{"d_model": 128, "norm_place": "pre", "positions": "rope", "rope_base": 2180.0, "qk_norm": true, "init_std_qkv": 0.0629, "init_std_down": 0.0, "beta2": 0.95, "lr_head": 0.00502, "schedule": "wsd", "batch_tokens": 16384}
Each number is 128 + 32 x the weight over its row's rms, rounded and kept within 0 to 255. Layers, rows and columns count from 0. The size above them is the row's rms in percent of the matrix's.

# layer 9 MLP up, 768x128, rms 0.1, rows 323-376, columns 0-127
size [ 96 102 101 103  90  93  88 104  92 103 113 103  87 104 104 106 106  98 101 108  90  96  89  96 107 102  96 108  97  99 102 106  95  95 106  99 107  94 102 104 114  97  84 105  88  93 112  96 101  90 105 104 119  91]
[[ 63 149 135  97 133 141 127 135  81 103  90 136 147 132 114 151 123 124 149 139 124 174 111 156 136 135  96 132 123 169  91 133  94 132 140 152 106 119 106  97 187  76 140 165 126 162  96 184 176 103 143  90  88  87 116 139 133 173 155 132 129 138 134 105 107 112 120 119 140 157 122  63 173 111 113 118 149 180 160 153 154 104  29 187 109  94 111 146 135  51 157 122 120 136  64 103 168 101 176 117 219 117  67  89 148 130 140  87 206 114 111 133 120 110  68 164 118 120 128  84 177  97 146 120  89 156 142 148]
 [164 128 155 123 109 143  67 171  46  98 146 120  97 150  87  63 101 187 187 176 132 124 125 125 183 160  81 158 106 105 167 105  43 180 136 105 110 114 159  92 146 178 169 139 106 134  80 173  98 190 115 118 139 116  99  99 173 120 155 138 127 129  91 118  95 114 169 101 101  92 128  91 114 108 162  88 166 105 150 148 106 151 180 114 142  96  87 150 178 142 166 125 122 102 126  98 208 159 148 128 117 139 153 128 180 135 113  81 175 130  98 154  98 146 120 114  68 148  92 137 108 135 110 158 125 139 136 105]
 [171 193  87  60 122  69 131 118  85 136 141  71 185 155 105 116 112 135 137 155 170 105 141 108 132 122 170  77 140 100 153 112  86  93 131  96 138  99 130  92  89 101 134 133 131 127  92 108 165 145 121 123 108 124 123 135 171 119 147 128 133 124 114 151 106 135 188 143 140  61  87 134 113 139  96 102 109 169 175  58 124 149 138 157 118  24 155 122 123  47 143 158 163 100 108  76  97 119 168 126 155 191  91 142  92  92 139  98 147 104 121 102 173 111 106 111 111 145 200  92 104 160 101 167 163 144 163 153]
 [140 103  72  49 109 112 172 161 128 159 164 115 119 132  92  76 181 134 123 148  72 126 141 179  99 164 155 143 171 144 190 137 110 139 112  65 134 143 191  82 140  80 106 172 135  96 113 153 206  98 136 121 113 106 135  62 147  70 146 169 163 159  91 165 123  79 132  75 146 136 117 102 128  30 126  79 119 193 146 118 150 155 114 112 109  98 123 113  93  91 124 149 144 137 107 140 116 100 142 157 135 133 146  79 117 123 114 157 121 164  84 168 143 140  89  92  90  88 133 117 143 131 135 123 124 159 183 135]
 [ 66 123 154  72 124 185 156 139 129 129 107 151 139 130 122  95 154 209 118 107 132 159 108  84 132 114 118 122 131 136 101 189 124 119 118 178 149 122 144 108 168  56 103 169 134  69 148 211  75 150 127 100 136 157 154 139 143 154 131 118 156 163 163  83  63 102 113 175 121 149 157 127 153 112 138 169 104 108 164 122 172 156  98 141  97 134 187 109 157  98 171 156  95 138 114 129 102  83 123 176 204 175  88 160 104 154 112 124 106  88 162  84 101  92 135  93 145  99 200 137 161 150  88 127 138 124 105 169]
 [157 109 174 137  39 100 169 171 137 171 144 114 121 105 151 118  95 149 157 105 148 116 182 120 160  67 110 131 131 193 159 102 126 133 131 167 125  59 131 124 125 182 161  99  60 117 134 129 204 146 148 104 144  69  94 203 113 138 165  75 144 158 107 108 124 149 157 167 147 122 114 149 149 136 142 130  76 117 142 105 159 126 102 138 182  85 180 167 124  91 151 172 131 153 126  87 157 176 200 114  91 156 127 120 128 161  95 134 124 104 170 131 137  77  98 136 123 123 132 105 137 188 134 166 137 160  70 138]
 [161 133 145 111  84 163 145 121  68 125 138 119 142 154 106  83 144 163 156 149 145 143  91  90 156 159 161  47  92 113 145 181 135 175 115 144  94  71 106 180  98 124  70 160 116  55 209 126 105  96 138 158 119 137 126 161 122 120 142 126 132 144 113 103 170 169  79  87  60 142 181 191 130 152 115 154 106  63 114 137 107 175  74 168 145 160 130  88  95 134 172 170  98 131  98 112 161 127 174 104 109 144 116 131 159  99 147 141  96 144 165 145 115  99 100 115  86 135 112 126 161 115 110 181 159 152  88 172]
 [180 146 152  91  82  82 180 121 134 111 135 103 123 132 152  95 159 157  89 109 136 133 127  87 132 128 124 141  69 113 108 127 116 143 155 138 155 107 111 113 104 145 148 155 115  93 198 146 178 147  92  78 188 155 154 135 138  83 174  45 134 145 124 138 168 119 151  98  64 194  88  80 166 165 112 159  89 130 129  98 108 152 157  98 159 127 169 116 116 139 130 129 196 146 142 141  91  68 143  97  85 137  58 133 161 126  87 134 164 150 104 125  96 120 136 105  60 125 122 106  93  36  97 134 147 100 113  84]
 [121 118 104 121 137  54 126  96 104 113 123  85  90 108 113  90 151 111 165 118  87 169 130  35 120 115 107 117  48  86 111  80 123 122 149  92 132 119 160 151 148 159 141 107 175  98 139 114 167 127 131 125 147 160  77 134 116  96 187 146 134  43 154 131 134 108 169  89 153 123 126 153 171 106 122 146 143 133 156 170 185 192 102 168 134 113 179 155 155 139 196 183 132 157 172 100 169  79  85  98 154 118 131  93 161 118 147 125 108 125 102 151 136  73 132 105 137 143 149 119 141  82  85  93 191  94 105  95]
 [129 144 131 134  82 140 110 127 153 144  87 142 162 187  79 106 130 103 188  83 142 118 191  92 107 168  99 142 117 141 176 126 141 155 178 106 133 131  94 195 168 152 127 175  82 175 134 127 142 115 157  91 128 147 131 144 184 176 174  99 204 119  94 114 122 152  94 124  56  98 111 100 149 105  91 132 151  98 118 182 170 184 135 145 116 188 111  74 192 165 149 119 168 151 101 138  96 105 147 124 173 142 101 136 157 146 130 154 107  96 116 179  93 184 129  91 158 110 134 123 175 116  74 157 173 120 109 143]
 [136 109 184 145  82 124 138 140 105 129 210  50  96 190 148  93 123 136  90 111  97 171 129 156 100 150 140 185  71 121 158 115  88 139 198 110 151 134 152 110 114 144 177 122 152 128 143 140 168  87 112 117 136 163 142 130 105 126  76 121 187 144 130 128  88  73 162 107 151  84 120 160 218 105 162 150 121 172 132 131 148 103 115 114 103 135 149 113  85  66 132 135 182 178 117 137 128 145 140 147 104 143 147  94 105  73  97 166 173 120 118 191 123 103 144  90 120 113 144 120 184 134  99 192 164 158 152 146]
 [106 134  80 136  34 150 134 150 127 119  57  74 111 140 122 129  95 109 119  66 136  86 123  82 149 153 129 149 131 162 163  86 112 163 115 111 168 129  92 140 151  91 144 121  97 144 161 167 149 159 151 127 162  72 129  92 135 113 110 123 149  67 163  66 125 147 204  80  98  63 159 141 124 106 136 131  96 105 164  69  99 164 148 173  93 155 132 151 160 168 126 119 144 156 138 172 115 112 181 141 140 171 113 106 142 154  95  94 175 144 168 119  29 122  98 114 154 136 124 111 141  99 117 139 128  88 169 175]
 [172 145 144  49  78 188 152 147  84 124 130 114 127 149 148  71 202 164 149 137 147 179  86 137 137  84 106  98  57  75 133 148 144 181 197  93 131  99 185 108 161 107 119 109 151 134  97 174 114 105 112 180 131 114 151 105 119  92  97 102 133  96 147 158 122 103 152 133 116 134 109 129 130  81 121 117 144 192 106  94 100 135 148 140 160 120 168 134 112 128 158 164 143 209  98 157 140  84 109 194 132 119  86 142 127 111  96 153  99  83 130 135 133 181 186 175 163  89 155 121 149 132  92 163 123  83 139 135]
 [ 86 169 119 144  64 144 133 135  83 122 149 121 127 183 140  79 204 155 138  68  67 141 138 110 152 132 117 154  63  97 184 107 118 140 110 145  99 129 119 172 164 101 126 192  69 132 152 193 133 138 103 138 144 124 156 173 141 138 132 141 159 120 113 118 111  91 136  90 104  92 177  80  80  54 123  95 145 154 131 132 119 121  71 178 109 149 127 129 128 135 116 125 120 197 127 167  92  93 137 159 172 168 134 124 158 135 158 128 124 136 111 128 119 138 215 129 124 133 155 154 177 141  64 157 163 168 157 189]
 [120 117 123  62 103 175 158 145 146 117 155 101  31 153 170 101  95 133 108 143  94 131 122 124 170 160  57 138 113 102 201  72  63 141 120 106 149 208 123  96 182 126 167  92 117  94 185 129 152 176 126 110 111 108 144 128 138 150 121 155 159 157 143 113 133 132 146 114 145 164  84  98 160 116 106 114 134 106 146  84 108 168  71 112 185  68 125 110 128 141 158 188 132 161 123 164 106 103 156 219 143 122 102 106 137 111  83 111 131 165 102 145 122  83  98 139 113 136 164 113 152 155 173 148 132  90 138 153]
 [108 120 110 148 104  26 106 116 115 117 151 153 110 136  50 152 201 134 166 115 123 138 115  81 128 114 143 103  60  74 117 147  82 156 129 161 152 143 131 110  69 126 179 199 124 107 171 119 140  82 120 126 121 173 125 144 141 128 151 137  94  78 120 121 108 118 168 187 146 111 136 166 120  85 137 136  70 111 151 130 143 107 107  96  93  99 161  72 179 118 159 108 149 144 127 103 164  52 159 102  71 111 118 101 105  85 100 102 164  92 109 146 160 206 105 120 134  90 126 119 122 154 125 164 118  72 108 108]
 [125  77  75 121 137 154 155 147 110 182 201 110 143  80 132 130 116 155  98 104 113 189 134 109 184 147 146 136 126 154 173 167  73 112 133 174 133 124 194  80 132 105 205 142 151  74 130 196 146 176 126  83 140 106  87 152 110 130 128 143 133 115  97 128  61 122 185 115 101 158 167 121 114 142  70 109 106 134  83 164 119 120 116 136 118  79 102 176 146  72 100 111  70 170 141 160 148  82 179 169 143 158 104  92  93 103 129 114 106 107 111  81 159 155 167 135  87 103 135 119  94 141 133 146 159 105  95 148]
 [164 116  60  86 112 100 167 119 109 196 179  86 128 157 102  85  97 133 105 108  59  73 168  98 173 141 110 120  74  96 102 126 121 133 113 183 160  90 109 180 113 134 158  72 169 115  79 186 162 114 153 158 108 109 119 211 132 102 145 147 129 111 110  85  92 138 142 103  97 160  95 109 198  79 124  89 119 131  82 161 120 161 106 118 114 103 117 145  80 157  85 161  99 132 131  89 103 121 113 103 139 135 145  95  87 139 123  62 100  93 142 117 155 109 145 128 131  98  85 143 131 155 127 157 147 163  97 192]
 [103 114  95 138 128 154 185 135 117 153 181 139 144 136 105  75 122 124 128  97  99 122 134 175 158  86 109 131  73 111 141 114 104 116 149 146 144 134  74 183 190 144 136 141 111 100 122 166  85 151 125 108 132 138  89 162 149  94 155  98 128 157  80 100 126 133  83  90 117  95 223 123 138  83 156 100 129  63 109 104 146 165 110  73  99 147 155 137  70 103 179 111 126 202 105 105 194 106 147 139 144 107 138 133 120 127  88 144 148 110 127  79 111 108 131  61 114 172  85  50  97 121 142 126 147  66 136  57]
 [ 86 130 116 106 108 172 155 158 137 153  92  77 137 133  85  49 176 169 139 118  90 187 112  94 131 206 226  91 163 105 123 168 111 169 109 154 173  93 150 135 172 110 165 152 105 139 170 180  90 126 159 154 105 143 115 125 131 116 156  98 113 150 112 122 126  79 142  92 160 116 169 105 165  83 122 117 116 203 122 138 104 169 130 208 133 116 133 145  96 145 135 203 147 126  98 112 163 157 148 156  69 132 114 110  88 116  89  99 144 166 139 144 133 150 154 106 110 113 116 121 130 148  58 142 112 139 170 110]
 [104 162 115 123  94 106 149 119 121 110 137 159 152 122 158 132 171 146 125 126 109 135 193 175  87 119 100 130  88 160 176  88 122 115 109  77 102 143 140 146 132 102  87  95 153 140 135 113 208 154 122 153 144 192  76 151 165 162 190 131 186 156 177 125 129 136  90 150 122 132 134 156 129  97  75 160 130 160  89 126 182 118 105 194  91  93 134 110 113  76 198 109 154 221  88  94 114 148 107 143  90 156 184 110 120  54 111 141 108 163 145 112 100  99 139 133 125 144 114  84 150 114  59 140 104 113  85 125]
 [129 180 118 115  52  90 180 122 148 105 155 115 126 135 135 152 188 130 122 121  98 130 122  38 125 113 156  87 130  86 100 137 109 130 121 153 135 107 101 149 150 143 116 129 145 123 193 234 142 162 157 124 100 142 216 143 154 125 138 180 144  77  91 160 134 160 121 123 111 107 137 105 141 125 175 172 109 120 133 110 103 144 110 173 174  98  78 132  99 163 144 149 141 130  84 151  57 144 168 131  90 130 126  94 111 108 106 123 128  96 146 121 114  59  78 125 104  98 204 111 196 152 100 138 104  97  93 102]
 [131 130  90  47  87 125 157 123 148 148 123  68 190 106 104  92 156  91 165 113  87 140 120 119 122  89 197 194 112  95 156 106 122 172 141 130 111 184 196 127 134 128 176 120 146 141 117 140 176 143 120 183 124 111 137  85  93  99 227 165 145  99 144  98 104  91 117 132 135 136  88 150 117 149 117 140 139 119 148 127 192 104  63  99 136 104 124 109  91 135 155 176  70 139  78 157 111  82  85 151 121 149 145  98  81 127 157 118 153 163 139  87  99 118 109 169 149 119 101 145 136 164  77 111 133 110 178 164]
 [186 114 129 140 144 124 119 140  64 133  79 135 143 129  96 131 158  70  81 146  68 141 137 113 120  81 195 144 164 134 187  49 125 161 105 131 114 197 155 115 186 107 175 166  77  94 137 117 126  94 110 130 150 159 137 129 135 112 144 122 152 123 111 139  85 132  96 102  74 186 140  60 177 138 149 126  96 102 119 164 113 133 116 149 130  98 176 118 110 159 167  93 131 109  76 151 191 206 120 119 153 127 102 103 132 142 101 120 113  46  97 143  96 177 145 153  98 145  85 115  96 121 145 106 150 144 154 177]
 [136 163 139  95  75 136 130 206 107  92 105  74 162 107 140  53 145 182 113 136 133 141 140  97 133 120  66  58 139  88 129 139  59 187 170 159 104 191 100 121 154  78 149 130 127 131 143 142 176 120 146 156  89 107 156 120 141 153 162 125 115 174 126 105 172  98 152 149 106 177 133 127 101  48  99 116 142 167 116 137 146 143 142  90  96 163 161 120 121 111  96 155 118 135 105 140 111 140 149 118 156 180 163  77  84  98 128  44 117 150 110 137  98 155 207  90 133 143 151  91 166 163 112 126 107 121 154 125]
 [153 146 140 115  90 114  98 130 162 129 136 111  78 143 137 155 129 129 155 138  90  97 138 162  70 136 153 102 113 104 163 119 116 156 176 137 115 153 137  91 155 128 114 216 139 120 116 138 174 180  78  83 138 158 104 158 124 192 121 152 158 193 129  92 124 143 187 128 116 143 141 103 166  74 142 140 140  98 165 151 141 214 151 145 126 130 153 112 136 130 145 129 123 143 153  89 148  81 149 145 185 118  95 106 122  64 136  74 145 141   0 111 143  97 168 141  91 144 162 127 150 107 133 111 142 157 170 154]
 [143 134  97 158 159 108 101 163  95 137 144  91  97  96  88  93 129 103  57 151  92 121 140  99 144 135  70 159 148 170 144  98 120 116 118 180 152 168 125 125 145 155 164 159  81 102 132 160 135 143 152  80 151 140 106 137 117  90 129 114 109 114  17 137 148 102 149  83 104  71 185 113 111 150 126  73  56 165 104  96 111 191 109 139 140 106 109 129 156 114 136 100  96 146 119 144 132 168 155 154  68 172  96 113  98 122  96 144 132 135 129  83 103  90 146 138 142  76 129 144 184 102  80 112 109 184  81  52]
 [154 125 168 100 141 129 161 146 113 172 159 108 192 119  91  95 166 171 105 102  88  73  97  88 140  85 116 146 124 135 128 145 109 120 100 159 103 100 134 186 207 176 142 109 158  77 121 121 124 155 202 112 145  98 124 144 163 176 195  72 174 103 114 100 127 143 141 170 174 149  96  92 170 119  86 140 120 111 136 177  82 122  93 157  97 101 162  91 133 126 138 164  79 154 153 129 130 143 158  91  95 162 156 110  79  98 144 149 216 106 146 130 129 152 144 151 122  96 136  99 146 170 116 184 151 160  70 134]
 [158 127  45 157 117 155 151 133 103 155 180 111  91 116 103 119 114 130 138 145 114 124 192 171 107 152 122 151 173 168 121 139  81 162 178 116 131 147 163 128 153 135 123 123  75 162 118 149 138 106  87 166 187 117 153  97  97  58 170 102  99 138 119 119 118  74 150 145 138 108 141  94 214  60 134 165  81 181 186  76 138 103 103 120  90 155 173 139 153 137 123 131 101 145 140 145  99 132  93 165 125 174  90 178  95 142 154 115 160 165 110  72  88 157 134 141 116 126 121  88 141  87 134 182 167 147 110 191]
 [145 115  92 106 122 134 115 152 146 135  89 114 159 142 141 138  78 145 150 175 109 105 121 148 172 122  86 115 116 113 128  48  99  95 184 127 185 117 165 118 136 171 171 160 129 107 129 173 135 137  83  86 150 101  68 145 112 119 161 182 166 129 164 104 138 158 133 170 130  80 161 179 109  91 100 153 106  98 134 135 158 114 157 104  57 163 127 108 144  58 119 140 135 125 134 135 144  98 185 133 108 123 108  97  78 120 114 117 111 144  36 105 161  94  81  83 124  53 130 101 168  99  35 150 114 145 147 161]
 [190 151  84 143 104 132 147 134 133 170  95 119 175 114 138 118 150 114 160  88  57  62 135 122 134 154 115 151 135 127 138 114  63 127 112 117 217 146 109 125  94 135 119 159  86 147 161 127 144 100 178 120 161 121 183 136 176 105 101 162 140  67 157 134  83 115 136 104 105 158 151 148 232  54  85  93 125 111 133 146 157 172  64 110  94 116 156 130 161 100 103 120 119 103 117 117 138 142 163 143 134 102 149  90 162 151 150 124 162 108 105 102  99 129 199 126 156 121 113 124 115 156  79 168 113 119  86  50]
 [176 166 150  74 120 119 151 151 114 167 177 129  81 138  92 158  95 206 109 152 134 154 110 134 134 139  55 115  93 105 174  99 109 133 150 165 155 128  99 109 130 134 144 138 112 117 117  93 188 119 150  81 108 171  99 131 134 146 170 126 111 165  55 103 125 146 156  93  98 160 161 142 134  70 121 152 134 118 163 104 103 172 133  79  92 103 124  95 155 139 185 183 123 126  81 117 105 160 105 168  75 145 124  81  91  85 114 122 119 100 130 119 137  53 184  91  97 170  65 116  81 145  64 153 132 139 162 160]
 [182 158  77 161 118 140 176 117 123 118 170  45  96 161 163 114 153 163 172 119 143 201 183 132 158 153 107 116 156  91 137 120 129 129 176 116 129  97 140 140 132 119 121 141 143  83 140 159 135 144 124 137 118  99  97 165 145 137  91 137 166 122 131 122 181 113 124 130  44 105 116 100 146 163 152 145 196 131 108 101 163 139  60 115 123 121  64 116 106  97 136 201 120 178 154 155 184  71 129 161  85 166  98 116 149 107 138 166 115  94 104 134 105 151 134 118 126  13 105 109 108 156  94 124 154 104 119 164]
 [106 171 114  39 106 116 140 150 119 121 136 126 119 146 118  89 129 139 169 153 162 119 104 135 127 200  72 112 131 125 149 110  99 160 135 151 117 112 124 125  99  76 125 102 143  76 109  90 135 144 143 121 180  92 106 151 117 134 102 160 113  88 144 125  94  98 186 196 121 137  66 101 118  84 155 123 105  89 153  96 165 103 141 109 101 125 134  82 154  71 149 103 171 103  97 133 176 156 161 138 137  79 116 153  79 107  75 186 107  99  50 170 127 145 138  90  81 167 140  52 142 128  63 176 134  88 132 166]
 [138 180 100 100 128 125 178 140 124 195 105 144 100 100 129 151 171 200 144 139 109 135 113 110 146 142 147 119  76  91 177 157 141 151  92 168 136 139 220 105 169 141 109 133 111  99 139 109 168 146  98  71 109 160 142 128 126 186 122 138 142 104  77 129  99 134 159 115 143 127 181  93 108  99 133 102 153 130 209 140  93 115 115 151 167  68 136 106 206 136 151  90 107 108 135  70 135 141 110 140 111 193  95 106 107  91 115 125 152 131 134  65 108 116 109 150  73 137  96 125 183 155  78 115  89 178 175 168]
 [167 150 108 135 102 137 142 150  75 169 160 160 115 147  31 121 182 115 133 113 131 123 147  99 164 160  70 156 185 132  75 130  95 135 102 115 136 156 208 105 130 128 143 120 130 183 184 194 105 148 106 132 136 118 158  89 105  78 135 140 103 114 134 124  96 142 197 167 147 123  99  97 226 134 130 140 126 136 153 150  83 121 105  57 160 117 111 146 144 180 136 157 163 120 160  82 151 133 152 144  94 135 120 110  86 109  78 158 169 159 135 125 126 117 117 164  85 147  99  76 120  96 163 149 126  75 137  80]
 [127 153 107  98 121 101  87 182 117 183 131  94 169 147 134 126  95 161 106  99 118 165 167 129 124  97 144 109  97  79 123  90 131 124 149 150 145  81 131  60 104 153  49 126 105 156 109 131 137 179 159 116  97 119 100 156 112 160 152 101 136  97  91 117 111 119 107 100 118  61 172 114 154  87 122 131 113 100 111 114 120 203  78 124 125 177 131 136  84 137 132 120 101 127 146 102 111 131 130  89  83 255 104 105 121  38 153 131 120 155  88 134 156 162 140 104 117 117 159 144 158 155 119 167 209 121  88 108]
 [114 108 140 151 103 130 135 190 152 104 163  94 108 134 175 110 102 137 186  97 119 137 140 147 165 109 105 126  61 107 120 121 121 100 128 133 152 165 115 208 135 149 114 132 105 155  89 133 121 154 143 171 148 127 128 138 123 120  85  66 100  82 142  55 107 117 178 143 138 114 152 121 106 100 101 115  31 121 129  87 150 146 123 131 199 147 152 172 121 157 153 115 173 112 162  97  88 165 141 101 164 165 125 121 121  79 100  70 102  72 132 159 127 103 123 161  90 168 179  85 140  80 145 129 173 109  28  97]
 [174 137 160 154  67 119 153 146  68  96 126  90 132 127 149  67 124 212 149 127 132  87 117 127 129 123 150 151  99  83 110 139  89 125 129 124 160  90 121 142 107 119 127 152 110 133 169 129 155  90 143 109  94 220 153 129 158 105 100 101 119 150  86 113  85 129 175 193 146 148 164 137 159 113 145 161 117 174 164  75  92 105 143 114  60 100 164 116 135 113 176 145 177 135 111 108 116 106 128 107 142 155 143  60 131  96 111  81 154 128 141 112 111 118 125 115  28  56 118  52 137 138  96 156 136 120 170 159]
 [129 154  92 144 117 104 166 165  95  68 113  96 134 132  80 102 122 152 125  83 171 179  81 132 180 138 100 103 125  80 157 150  97 206 113 149 110 169 156 202 154 181 115 102 127  86 124 141 136 137 118 163 161  89 107 123 120 147 134 110  97 130 105 115 135 101 133 119 111 187 149 159 126 153 125 190 112 116 145 188 110 136  47 164 154 169 173 138  95 144 158 150 170 174 107  76 159  92 192  89 135  98 166 141  96 135 103 165  95 134  80 115 129 171 119 115 110  99  91  83 147 143 100 103 185  83 121 172]
 [118 168 174 133 147 160 111 119  95 163 100 143 158 164 171  54 141 159 143 126 143 104 144  82 104 167 158 108 127 103  79 148 107  91 166 133 167 146 124 117 117 119 119 140  91 109 152 138 104 179 172 130 120 147 154 138 116 107 174  94 201 122 129 147 148 133 150 109 139  83 180 134 150 114  68 174 144 187 144 203 157 139 126 124  71 156 115 151 144 146 181 108 124 161 101 107  65 102 148 132 199 164  53 122  48 171 120 137 120 135 133  55 110 115 129 173 141  87 154 106 128 126 137 193 130 146 105 171]
 [143  96 173 140 155 121 128 132 125  85 180 156 115 160 149 121  99 116 147 120 103 116 136 123 113  86 101 138  75 122 148 128  94 108 139  71 144 142 110 169 167  97 121 132  51  34 121 172 103 120 175  83 171 133  95 167 147  50 173 176 100 141 117 133 130  86 123 141  85 103  93 120 141 112 160 107  89 143 152 106 131 157 110 142 108  66 134  83 165 141 145 128 135 171  90 173 151  80 170 201  89 128 141  75  86 106 154 170 127 142 116 114 102 101  82  78 109 133 150 137  86 152 160 196 143 108  70 134]
 [125 128 118  68 123 128 101 198 164 173 172 103 134 119 146  88 175 132 132 125 162  84  52  90 156 149  84 106 115 133 113  91 103 139  87 118 134 105 164  97 104  79 159 119 111  98 164 100 128 160  94 144 123 114 126 128  74 127 111 101 102 119 162 138 129 166 143 179  53 107 164  31 171  88 135 118 149 162 150 132  91 141 139 162 136  80 126 139 192 176 124 131  96 179 112 109 216 114 141 166 133 156 150 144 147 133 124 113 147 110  92 179 162 103 164 145 127  87 176 132 166 152 152  99 177  80 137 122]
 [172 153  80 100 110 149 134 174 141 190 110 128  88 135 123  95 118 186 190 134 151  60 133 123 155  93 147 127 110 139 125  67 105 155 119  91 160 106 132 105 131 111 112 146 129 126 103 148 112 155 134 155 110 117 169 115 136 117 171  95 136  60 151  90 147 103 167 137 127  93 166 135 132  53  65 153 126 102 135 198 119 118  59 196 111 123 118  91 110 144 174 162 105 127 120 124 109  73 147 133 115 145  43 127 140 143 132  68 116 133 128 107  92 116 160 139 121 170 145  69 127 147  57 104  56 179 127 160]
 [171 138 129  99 125 127 183 161 134 145 160  71  84 107 131 109 159 190 127  88 149 114 121  90 115 150  81 138  86 102 109 127 150 143  95 156  66 125 152 107 166  78 126 121 137 148 144 112  97 152 120 131 181 131 161 147 137 188 214  89 166 141 135 135 126 140 101 111  88 130 153 134 149 150  65 158 128 175 160 119  83 138 133 104 123 130  88 117 160  54 161 129 177 165 144 190 165 198 161  91 118 139 130 179 123 125  85  95 152  90 133 157 156 107 160 143  90  56 123  87  99 140 121 138  99  56 162 159]
 [109 137 111  94  79 102 124  98 121 157 139  99 100 150 148 132 187 172 149 200  78  61  98 136 123 109 143 159 138  64 192 101  88 128 115 162 105 142 125 143 180 149 147 140 129  94 171 180 154 169 110  98 104 120 124 166 173 129 142 187 172  90 132 129 145 157 163  93 124 167  89 139 123  96 188 157 150  87 143 175  86 112  69 152 193  98  96  90 131  84 137 130  94 176 113 160 140  88 127 113 116 111 111 104 140 111  99 109  93  83 106 150 113 150 122 190 146 171 166  88 114 158 131 153 107 108  69 170]
 [100 150 156 140  77  84 156 172 100 102 109 113 127 155  89 149 100 200 101 133 121 168 176 144 130 207 182 157 118 143 178  80 135 160 165 124 125 143 149 142 132 124 160 121 121 115 128 169 118 145 130 149 171 169 153 109 147 148 121  61 147 150  61  71  81 142 171 129 153 150 144 124  71  67  99 171  87 125 165 109 119 134 110 115  86 102 113 171  67 106 172 181 112 121  93 130  93 138 139 140 103 137  76 111 149 139 127 175 163 144 155 147 105 115 198  97 105 123 128  71 183  73 122 133 172 126 158 162]
 [100 126  76 142 124 153  98 152  92 141 105  76 136  95 110  83 122  86 153  61 170 129 196 114 166 169 161  86 180 137 150 152 113  97 181 172 181 112 136 146  83  77 174 132 145 122 101 127 153 114 156 146 131 133 201 154  84 204 110 147 164 133 132  73 114 100 162 138 182 108 173 126 122 111 149 117 118 139 134 140 124 102 146 135 192 131 145 104 156 108 176 131 146 163  99 118 137  77 188 154 193 107 108 126 101 102 109 162 155 192  77  81  88 175 154 136  99 133 109 122 128 114 143 178 141 157 151 122]
 [115 176 150 158 134 135  99 186 119 182 113 142 149 212 137  93 115 127 138 108 131 121 173  54 175 154 111 148 116 136 149 117  99 113 232 125 124 117 127 121 150 146 125 151  91 107 102 130  86 130 135 118 207 112 123 122 160 118 129 127 142 113 154 131 121 152 122 157 132 115 137  65 164 109 156 107 158 145 141 170 175 158  62 131  78 141 149 127 138  83 130 139 147 140 109 114 128  77 208 125 139 141 143 130  53 141 155 145 133  75 104 212 130 185 134 108 153 162 113 119  39  91 121 157 160 114 141  86]
 [100 122 100 146  98 107  63 155 149 163 150 145 184 196  97 167 206 158 189 128  43  90 108 151 138 165  81 168 122 109 137  74 149 202 131 148 130 118 113 160 155 112  96 159 101 132 146 109 115 130  78 151 109 134 125 173 101 100 176 109 122  86 172 115 140  60 145 132 148 103 174 110 111 153 183  88 141 112 136 149 110 131 133 125 147 104 106 177 138 139 142 184 114  83 120 163 157 107 144 115 139 146  87 144 136  99 129 101 196 179  69  94  89 129 113 142  92  90 109 114 171 111 145 126 181 138 130 160]
 [154 134  47  35 127 146 118 113  75 109 145  91 142 101 141 161 131 163 148 121 107 196 172 110 110 196 125 128 124 118 167 160  71 116 113  79 134  72 139 108 131 110 164 140  85 100 182 161 131 131 178 110 175 124 117 120  95  81 141 141 145 137  71 151 114 120 154 139 116  86 210 102 127 150 152  88  89  86 112  76 131 127 100 136 156 169  92 137 133 131 128 129 135 164 128 181 190 139 113  89 138 176  93  95 141 102 141  85 122 111  81 122 130 157  97 107  77 103 151 120  58 116 130 183 146 140 103 107]
 [189 139 138 100  89  76 181 160 149 130 160  99 171 189 109  91  75 107 125  88 100 147 136  90 164 133  94 150 125 122 130 175 130 122 125 148 137 151 140  92 106 133 150 101  42 134 155 149 131 166 158  95 200 104 137 160 158 113 155 115  85 156 115 145  75 151 154 154  96  98 164  94 124 164 144 109 132  59 168 127 148  94  78 122 141 164 205 110 154 139 109 105 154 150 122 127 170 164 117 124 136 171 122 115  92 125 129  92 240  86 136 110 119  96 127 136 135 154  66 122 114 104  84 142 144  84  86 113]
 [180 166  18  78 167 114 119 125 148 181 159 132 109 164 142 171 138 164 102  67 112 175 155 162 137 182  77 109 128 112 147 155 104 108 138 178 184 115 142 119 186 126 139 156 102 183 123 168 134 125 139 131 124 134 133 139 135 155 164  90  98 121 115  96 160  94 125 128  74 115  74 151 134  84 116  89 107 123 123 199 111 153 100 151  94 134 161 137 145 111 137  85  80 206  84 135 147 147 145 150 161 107  97 135 104 131 105 160 200 141 102 133  70 142 149  95  91  89  98  98  95 155  95 136 159 144 153 118]
 [116 133  90 120 169 125 100 152 138 158  98  13  77 151 105  84  65 151 135 126 106  86  99 152 118 110 119 118 109  60 126 144 113 128 119 125 151 107 109 126 181 199 161 127  90 115 127 204 142 110  95 139 169 147 104 171  83  66 218  77 142 141  99 136 160 136 145  79 106 170 117  99 119 107 161 156  68 106 122 141 162 139 170 144 110 133 156 140 138 113 162 125 172 132 112 134 142 119 112 111 116 151  94 119 114 117  98 168  54  61 138 154 112 141  66  91 150 173 126 115 142 129 140 141 143 111 111 166]]